Weights of a small transformer language model.
Size: 14 layers, MLP 4608 SwiGLU, vocabulary 16384, 207M parameters.
Architecture: RMSNorm before each block, no biases in attention or MLP.
Each number is 128 + 32 x the weight over its row's rms, rounded and kept within 0 to 255. Layers, rows and columns count from 0. The size above them is the row's rms in percent of the matrix's.

# layer 5 MLP up, 4608x768, rms 0.0927, rows 361-365, columns 576-671
size [137  97  77 112 116]
[[177 156  86 134 141 158 186 146 110 105 162 117 183 130 118 167  90 160 132 159 190 169  85 123 185 156  94 175 129  98  82 148  96 139 168 116 116  84  82  99  95 122 175 133  89 152  96 158 198 138  97  90 110 102 187 179 187  97 106 147 144 113 179 120 148 145  96 130 115 123 156  98 159  91 147 124  98 194  55 114  57 106 109 165 133 143 142 134 103 129 200 153 110 168 108 170]
 [107 147 124 166 135 100  98  87 111 137 140 200 162 123 174 131 122 139 109 140 150 164 154 132 154 153 158 154 177  44  90 152 153 133 125 157 116 107 148 139 147 123 122 147 182  81 136 109 109  83 132 152  71 192 129 140 122 122 174 139 108  67 166 123  86 109 126 133 141  96  91 106 101 106 110 141  86  87  87 140 130  87  99 190 146 146 154 106 179 114 160  93 130 184 150 129]
 [ 96 167  55  99 144 123 162 205 152 145 124  93 107 166 114 100 134 147 153 135 120 153  82  59  99 114  88  74 130  77 159 139 147 193 136 113 153 123 117 137 114 110  99  82 131 139 197  99 165 180 101 117 105 137 123 199 125 136 101 174 190 106 136 117 147 115 135 103 158 151 140 204 120 133 130 104 190 128 135 131  99 148 128 176 170 100 138 125 135 118 137  64  98  85 120 127]
 [110 159 120 197 114 147 173 163 161  88 133 146 171 112  90 183 180 151 180 131 107 117 118 148 139  96 122 153 150 131 137 198 165 152 187 119 217 125 147  96 129 146  98 186 144 138 116  97 147 103 132 140 133  83 134 140 108  91  82 105 109 143 163 162  95 127 138 120 171 164 103 122 127 139 131 194 107 143 114 137 129 152 113 167 162 136 124  77 129 133 144 106 149 174 162 150]
 [116 128 180  93  96 132 144 143 108 158 172 127 139 132 166 130 164 109 139 145 144 155 183 135 143 106 113 199 149  83  86 137  90 107 118 112  57 156 129 150 132 136  54 157 111  95 151 104 160 149 103  93 202 128 126 135 104 136 129 114 151 108 116 146 122 137 187 136  59 138 108 171 144 149 121  90 166 145 166 112 143  89 142  43 173 119 144  86 132  71 170 169  70 104 124 138]]
# layer 5 MLP down (transposed), 4608x768, rms 0.0355, rows 361-365, columns 576-671
size [139 102  79 103 113]
[[143 128 187 105 173 119 173 210 104 113  91  85 106 144 133 161  92 150  88 132 136 102 143 132 214 136 137 144 151 137 111 145 144 136 113 112 154 130 183 161  90 114 120 180 120 114 133 143 137  88 127 131 141  83 134 103 132 111 116 116 104  90 208 116 153 109 146 145  99 150 111 170 140 147 137  71 167 121  99  77 133 154 140 139  69 185 145 159  84  73 122 167 171 110 104  66]
 [ 61 133 104 151 157  98  83 132 129  90 150 112 106 150  95 135 102 146 162 140 165 116  75 105  98 182 151 148 143 129 155  37 108 133 153 145 155 168  67 164 105 138 115 114 118 127 144 154 110  75 153 135 149 160 120 115  80 107  92 101 150  91 104 106  87 119 104 167  85 104 120 100  82 116 156 191 152 122 117 176 122 145  87  94 123 141  73 151 114 123 104  75 102 163 113 165]
 [101 121  82 137  78 120 162 106 157 130 161 122 165 173 108  77  95 169  31 159 138 162  79 104 176 107 183  61 162 113 116  41 145  92 138 203 129 162  72 117 131  73  70 161 166 104 119 103 131 154 126  97 162  89 124 117 133 160 122 160 144 146 105 156 149  92  81 109 113 162 128  75  72 124 109 114 173 118 113 125 165 120 153 126 103 146 163 148  70 148 127 140 118 127 145  88]
 [ 72 125 132  50 122  26 156 105 114 100 128 150 135 148 127 101  86 170  82 120 116 145 132 113  40  61 134  55 176 111 125  82 152 159 152 122 138 123 134 141 123  61 134 121  96 117 130 168 111 114  98 141 121  94  96 147 142 138 109 150 161 132 119 151 111 165 100 117  89 117  83 186 112 125 116 189 108 165  97 100 112 181 165 127 131  81  79  94 156 112 135 110 122 112 128 112]
 [151  62 108 150 144 140 127  97 140  75 152 152 162 137 116 116  95 153 154 163 209 119 191 132 214 128  93 167 139 163 167 159 156 129 140 106 141 152 103 151 143 102 102 171  87  53 116 174 162 109 127  64 146  81 133 112 160 122 113 115  76 141 116 160 152  67 172 147 114 146 125 116  93 133 159  95 139 152 129  91 100 158 189 189 162 167 127 152 115 111 142 107 116 124  99  41]]
# layer 5 MLP gate, 4608x768, rms 0.0888, rows 362-365, columns 576-671
size [100  76 105 120]
[[ 93 200 158  94 119 128 102  93 145 124 141 119 196 168  91 112 167 139 137 110 128 122 160 138 160 184 100 118  77  96 125 123 138 111 109 122 145 182 182 139  92 153 203 131 107 165 108 128  98 132 125 140 112 118 130 161 108 137 115 111 181 196 139 157 145 182 141 183  98 157 128 126 187 190 118 122 160 117 158  86 139 151 112 158  96 107 121 139 116 117  79 147 101 160  99 128]
 [132 125 116 138 105 137  91  76 180  67 127  94 163  93 149  81 121 125 128 126 142  80 131 131 182 126 132 201  61 143 104 142 150  97  96 115  88 142 114  76 140 159 126 172 132 141 103 178 114  83 103  81 152 114 121  88 117 139  88 124 120  56 153 135 187 113 130 131 132 173 134 117 154  99 111 169 112 149 109 158 143  92 152 129 139  82 113 163  66 154  88 150 111  92 166 124]
 [191 121 113 119 122 121  75  96 155 129 186 137 155 130 193 123 104 182 124 114 151 168  94 132  52 128  95 167  60 165 146 139 108  72  82 176 131 124 187 173 121  68 129 113 115 110 107 114 151 101 102 137 170  66 163 155 104 117 140 137 122 160 150 128 147  77 104 170 112 124 147 114 129  99 154 111 137 143 102 101 150 133 115 130  86 122 134 143 176 132 118  44  91 132 116  98]
 [135 147  99  93 157 129  45  58 103  91  59 131 167 145 129  96  96 127 177 138 124 131 129 116 144 147  68  93 154 176 143 111 141  89  76  59 155 133  92  82 122 111 174 112 117 114  88 109 143  63 127 123 114  95 109 158 154 155 111 128 105 106 124 118 168 117 136  91  84  88 135 103 112 140  58 143 157  97 148  71 108 123 121 142  80 149 103 124 152 163  68 132  58 153 138  80]]